Each number is 200 + 30 x the weight over its row's rms, rounded and kept within 0 to 999. Layers, rows and columns count from 0. The size before them is the row's rms in percent of the matrix's.

# layer 8 MLP down (transposed), 1280x256, rms 0.0297, rows 571-596, columns 192-255
095,213,203,256,204,174,223,233,226,202,197,205,182,146,207,195,173,205,169,169,214,198,238,209,190,257,189,265,157,209,207,178,199,167,137,219,188,242,201,226,188,171,140,175,187,192,213,162,216,190,199,181,260,196,227,246,175,235,195,246,192,179,235,174,196
095,143,232,219,165,192,203,210,181,177,189,257,225,182,192,216,205,240,235,232,183,276,217,213,167,193,179,161,200,220,226,179,165,180,242,216,181,183,170,223,176,203,180,221,189,206,157,162,209,185,161,200,210,221,188,208,133,211,175,196,278,217,134,235,272
095,195,206,231,198,175,153,238,259,166,188,189,221,179,225,219,206,238,173,174,177,227,253,210,245,220,206,257,198,214,190,232,230,181,206,144,193,163,172,176,208,218,206,164,183,169,288,222,207,242,196,202,251,193,202,247,256,210,241,191,182,173,213,195,213
104,192,174,176,210,175,265,150,184,248,174,175,129,185,155,164,225,216,205,251,217,204,213,165,186,233,218,167,257,150,182,186,218,222,162,142,179,204,187,204,211,184,147,198,166,221,236,199,124,244,196,214,228,192,209,199,221,185,222,226,196,169,170,245,189
099,224,223,204,251,239,214,177,151,222,201,171,202,171,226,208,202,252,241,177,230,202,212,124,171,231,179,226,253,202,192,181,177,153,217,183,217,170,202,249,218,249,163,225,187,258,161,186,217,189,217,193,197,181,160,266,204,204,190,195,195,267,173,233,198
106,174,222,157,236,208,204,179,228,252,248,242,243,255,171,150,201,183,156,195,202,213,173,192,238,210,220,262,211,200,138,192,233,209,187,161,257,259,197,199,189,187,173,200,156,242,187,171,197,209,204,160,237,190,139,253,250,227,198,215,196,187,204,236,215
103,117,201,172,143,211,139,236,195,221,237,171,186,196,222,172,217,164,225,232,199,218,231,207,230,197,162,248,204,248,200,206,151,203,215,190,205,232,209,194,171,212,172,198,160,221,182,203,190,249,223,195,182,203,169,154,198,182,159,206,166,222,182,262,159
087,182,179,176,213,252,206,167,227,187,205,197,195,197,231,269,228,250,164,238,194,172,181,200,180,183,211,123,207,206,242,222,196,210,193,242,190,181,225,216,177,206,144,208,168,191,259,211,236,162,231,170,193,197,193,206,255,219,203,203,247,237,220,207,181
113,157,151,194,208,234,225,190,211,218,220,162,193,145,226,213,252,197,236,217,172,262,178,114,233,262,213,205,226,200,220,198,190,209,217,198,244,212,224,200,201,176,211,219,184,228,303,237,188,183,196,208,211,175,195,153,231,201,171,189,217,218,165,179,190
107,225,231,160,250,172,177,203,206,186,158,215,229,237,248,230,208,211,225,196,253,229,226,164,225,204,141,189,194,200,195,223,201,208,202,265,180,157,183,189,234,162,149,183,206,247,205,167,192,169,204,169,189,186,229,195,214,221,227,175,155,186,205,232,202
103,246,178,202,182,218,131,173,234,189,217,202,177,270,198,161,262,249,173,170,183,219,187,225,211,215,180,197,202,212,233,199,216,172,213,223,177,155,170,157,189,221,236,228,220,230,182,226,194,194,243,206,253,227,161,164,175,128,187,228,202,202,178,201,235
097,220,150,169,169,170,204,169,160,274,243,199,195,164,230,201,263,203,225,227,262,207,277,214,189,240,198,162,195,227,208,256,192,159,181,214,204,181,208,262,193,252,205,263,188,184,212,222,200,208,194,213,219,259,192,164,162,197,244,217,157,213,243,213,207
103,181,198,151,235,222,159,217,186,215,178,164,232,220,293,219,186,209,214,201,123,189,219,176,167,162,213,203,206,211,206,216,205,172,219,204,152,201,206,198,164,270,214,213,216,157,175,184,227,209,157,209,158,147,145,238,217,171,188,249,226,211,196,150,157
099,245,181,201,216,255,241,239,247,150,191,177,184,198,216,230,195,230,197,162,174,191,204,168,192,194,163,151,250,232,213,155,180,230,205,205,252,176,195,213,262,191,212,157,210,178,191,163,154,186,220,147,215,206,172,242,210,220,232,162,215,190,214,201,199
091,219,200,198,220,242,229,207,173,224,185,174,174,244,171,222,152,211,218,207,186,197,205,181,136,160,165,212,219,250,191,207,172,202,190,207,220,155,159,224,229,190,194,183,158,177,193,224,176,231,121,249,191,218,208,214,197,234,246,232,163,168,199,165,231
097,205,227,198,156,185,242,192,187,271,176,171,195,229,240,165,201,239,149,192,234,225,187,194,193,198,177,205,191,172,196,220,202,199,234,205,180,207,234,185,108,246,207,200,222,211,195,247,184,180,190,159,153,214,169,194,211,204,185,208,165,211,217,195,228
102,211,189,220,179,187,227,183,155,190,178,214,281,178,233,227,169,186,248,202,203,232,263,174,122,211,275,124,161,184,215,205,223,217,204,169,161,194,141,226,214,258,213,185,210,195,207,200,168,212,257,228,190,254,185,151,203,229,259,208,199,182,180,146,217
099,166,217,218,247,175,162,265,221,226,178,219,220,141,240,162,214,217,184,196,225,234,203,199,245,212,208,239,229,203,224,235,206,194,176,172,184,209,165,177,182,184,198,228,209,209,161,230,166,192,229,167,203,220,155,172,148,205,164,214,157,221,195,178,218
096,176,173,215,226,236,173,175,235,205,247,161,169,198,175,173,189,220,194,203,166,192,177,193,178,187,220,177,190,201,180,191,235,187,237,233,191,207,186,207,251,206,180,189,228,184,200,152,207,216,178,229,164,188,146,205,164,174,224,183,172,208,191,149,176
099,210,193,181,145,213,215,192,163,181,195,235,186,217,228,244,194,211,189,223,176,207,183,220,162,226,202,172,223,236,214,206,205,209,189,196,196,217,243,153,181,221,222,251,173,225,186,195,230,181,182,143,210,160,211,219,197,205,208,190,284,240,241,182,198
109,164,210,170,180,129,201,184,177,198,244,153,137,268,201,207,176,174,221,187,183,173,221,180,171,226,256,246,255,203,199,252,156,202,212,152,242,235,219,208,178,252,190,252,223,218,190,234,209,186,163,186,212,214,134,185,160,189,181,212,154,221,189,221,179
101,201,212,132,205,220,171,176,113,266,153,218,196,199,238,181,236,204,199,213,225,128,193,187,203,203,236,238,248,172,204,165,150,194,219,206,190,216,173,218,175,200,198,185,222,205,201,157,181,203,224,198,225,136,189,193,201,207,164,235,241,242,178,169,155
102,214,209,190,207,175,234,218,237,156,237,183,203,174,177,148,283,233,225,147,187,170,215,160,178,221,231,186,178,227,198,180,218,213,216,140,230,190,211,176,211,244,240,189,218,196,217,164,164,195,227,200,159,191,231,228,234,187,229,179,251,185,160,182,191
103,157,214,225,190,184,215,237,196,211,182,159,175,196,207,246,260,231,237,223,215,231,204,177,182,208,200,256,192,161,256,229,176,184,211,194,227,195,240,175,180,163,158,234,274,238,171,251,218,209,251,188,204,229,211,189,167,199,193,215,202,217,170,196,229
100,201,204,222,173,202,221,199,196,239,211,150,208,172,208,204,207,200,136,119,223,150,235,196,238,152,217,169,222,171,184,211,238,166,218,140,148,225,186,228,202,217,272,200,213,212,249,210,206,138,175,184,236,205,202,208,209,211,173,162,183,239,134,227,262
095,248,215,213,211,259,216,228,213,267,171,245,195,178,213,179,197,170,261,149,175,228,220,261,184,152,214,220,184,202,261,199,254,229,209,141,186,178,205,224,143,181,195,190,155,198,176,168,243,209,137,198,249,226,224,230,215,194,223,142,224,235,229,194,198
# layer 8 MLP up, 1280x256, rms 0.0779, rows 572-596, columns 192-255
093,234,225,192,237,224,183,184,259,209,231,183,143,218,225,220,177,223,276,148,176,218,220,228,196,167,171,233,162,162,208,202,192,193,168,239,198,185,207,181,204,200,281,153,129,214,254,221,233,218,234,233,194,220,200,224,251,198,165,173,187,196,222,169,205
090,220,177,267,143,184,218,228,207,197,243,193,182,197,173,232,182,165,187,291,161,184,166,225,200,164,134,213,226,176,201,222,198,212,196,185,244,164,167,210,215,158,196,189,208,215,190,201,185,208,198,246,212,188,223,206,209,187,124,238,225,198,184,196,212
101,249,190,154,172,292,170,193,181,167,241,184,199,219,225,172,264,167,215,159,134,183,204,166,160,194,204,224,201,191,190,205,204,198,176,201,264,210,181,243,201,194,210,191,254,219,180,170,206,244,248,218,209,172,233,195,225,193,197,161,187,165,202,175,158
096,198,184,217,201,236,199,167,210,114,157,220,188,165,194,258,208,214,165,175,200,200,131,210,234,135,182,224,178,204,205,204,212,162,202,214,184,193,183,241,212,206,203,187,189,190,200,205,198,251,205,192,213,234,210,170,213,192,201,201,201,198,195,174,224
104,166,168,256,191,168,208,190,193,234,228,256,231,180,254,174,170,231,212,218,198,151,176,206,227,215,232,168,233,172,213,191,163,221,200,175,149,211,223,160,225,214,169,176,206,228,150,223,237,222,143,150,175,171,228,216,208,233,215,184,166,180,220,190,204
103,196,194,213,232,218,162,207,163,202,265,213,191,184,252,236,201,182,195,198,219,219,236,201,194,228,190,230,180,155,155,190,241,228,196,281,174,210,172,198,218,180,198,226,217,138,178,246,187,247,194,247,195,130,178,179,180,199,199,197,248,167,181,277,235
091,192,196,198,206,162,154,225,220,228,215,180,177,214,208,172,223,189,204,175,208,235,182,157,241,220,153,219,222,213,170,183,179,247,220,214,242,169,163,177,234,227,156,175,170,209,208,220,192,255,210,154,202,182,175,195,190,209,153,246,168,160,221,170,157
114,185,193,217,229,225,191,196,176,205,213,212,166,159,189,239,223,217,225,209,211,234,208,194,176,202,243,233,275,170,213,232,168,237,228,205,192,164,193,197,171,176,183,129,201,230,206,188,181,174,139,200,215,212,206,191,182,229,211,175,199,216,187,186,210
103,173,182,153,214,196,247,270,134,162,209,186,249,203,157,222,125,215,113,227,182,245,194,179,243,166,229,197,163,248,194,213,192,201,239,209,187,165,200,235,178,208,190,192,199,283,212,185,179,183,169,234,194,229,190,200,151,198,209,186,131,166,185,172,226
101,199,177,242,225,203,203,206,167,204,158,219,216,176,212,189,193,191,190,132,205,185,207,211,221,203,230,194,145,181,226,182,263,203,219,185,183,208,212,224,199,216,221,147,262,141,187,189,180,272,223,200,220,201,203,227,205,180,171,197,135,243,164,223,269
099,223,201,211,207,189,247,185,126,180,238,227,244,212,200,203,212,154,195,219,167,168,201,136,190,139,215,208,210,226,194,208,175,190,225,230,182,213,208,162,217,202,264,200,198,238,209,171,259,174,185,176,199,219,219,141,199,202,165,271,184,202,230,190,173
103,204,214,247,183,147,226,203,186,221,204,130,174,212,183,234,190,173,225,216,169,217,228,164,210,227,201,178,189,213,215,216,137,199,155,158,215,184,202,185,166,186,148,215,190,232,191,223,211,203,234,155,204,199,185,214,198,175,161,209,185,222,223,208,182
099,213,191,221,249,209,304,211,197,194,196,182,183,195,181,216,191,161,222,187,192,175,204,234,235,191,239,202,185,219,173,256,201,185,179,224,224,260,243,125,151,176,249,206,191,206,135,218,173,230,182,212,215,183,202,188,279,247,202,228,193,200,257,183,205
095,205,207,149,185,211,181,270,228,205,167,178,218,184,186,235,282,117,188,199,206,144,192,211,199,192,208,189,272,214,224,212,133,204,228,195,195,130,242,197,226,182,252,236,236,108,215,184,167,212,207,178,178,174,210,181,199,179,224,189,188,233,256,196,180
100,159,181,246,167,180,203,215,184,209,149,208,204,161,186,196,160,158,193,183,190,180,227,220,221,221,159,213,189,211,121,244,187,234,204,221,203,230,176,217,232,205,171,162,201,215,241,140,200,189,214,187,282,212,212,155,195,186,216,141,219,201,270,236,140
099,225,219,218,229,201,214,202,190,265,255,218,241,229,223,179,181,203,199,211,189,150,185,260,209,144,183,213,184,193,175,214,159,177,184,199,191,241,226,194,224,154,221,226,223,215,242,153,187,168,156,222,204,261,208,156,211,187,180,245,167,227,241,179,223
095,161,213,210,164,208,190,220,239,208,195,184,194,184,237,183,202,264,194,136,168,161,217,203,188,189,237,273,197,168,266,211,200,193,179,215,107,213,172,138,166,182,210,219,169,184,205,179,254,216,170,188,240,187,234,222,194,181,163,210,182,198,243,197,173
098,221,149,245,163,168,144,122,193,157,185,214,223,239,236,195,239,231,174,234,190,209,189,166,223,238,214,205,202,235,166,241,198,154,252,270,192,212,232,174,216,174,222,225,187,213,207,223,150,181,174,214,195,186,256,201,228,245,209,208,169,174,162,211,258
102,188,170,173,199,187,183,222,181,158,196,204,142,233,171,167,213,212,239,184,180,233,197,222,169,123,253,157,229,207,165,187,180,172,251,222,181,233,170,222,211,214,240,191,220,268,172,192,214,214,213,209,210,212,247,279,193,221,189,211,205,217,214,165,200
112,218,173,178,180,207,231,217,205,205,191,181,260,215,176,206,192,178,188,215,195,201,176,205,246,160,233,178,185,198,237,166,151,187,220,228,258,180,222,208,161,231,235,182,224,226,142,211,205,225,195,164,158,233,244,218,231,201,181,237,156,144,223,212,179
101,231,203,183,256,204,199,225,211,210,218,237,152,230,199,203,218,205,213,231,187,235,194,218,171,205,282,225,157,172,217,247,225,180,202,142,182,184,201,191,171,195,190,250,236,211,214,189,197,178,207,220,207,146,210,190,195,201,207,225,174,207,174,225,185
094,198,149,184,191,195,191,194,118,265,273,203,199,162,198,200,217,217,191,198,160,188,276,181,211,242,211,283,214,199,202,190,247,202,164,179,146,251,199,210,167,213,150,203,259,243,239,176,195,180,226,266,180,218,204,212,187,209,170,226,188,219,158,175,200
099,218,176,222,161,245,162,249,215,234,169,158,181,223,202,205,195,228,227,202,174,242,172,214,233,222,159,191,195,201,140,201,182,221,221,192,239,167,222,195,169,196,218,266,205,225,184,172,241,221,246,151,205,173,231,141,193,254,230,224,223,235,195,180,157
104,194,251,199,222,168,176,196,220,210,232,168,198,186,199,128,212,119,230,183,143,196,212,173,238,154,203,223,222,229,211,256,159,218,229,236,166,207,199,204,196,147,201,155,241,182,231,183,209,148,162,239,181,192,179,194,222,198,210,187,208,225,150,237,241
102,184,222,205,246,208,195,219,143,230,149,186,206,183,189,204,199,249,157,199,214,201,199,198,216,227,208,187,207,220,263,185,228,248,202,199,225,200,224,229,188,226,197,224,180,209,226,183,250,221,151,212,212,192,266,213,174,187,238,215,195,224,180,193,161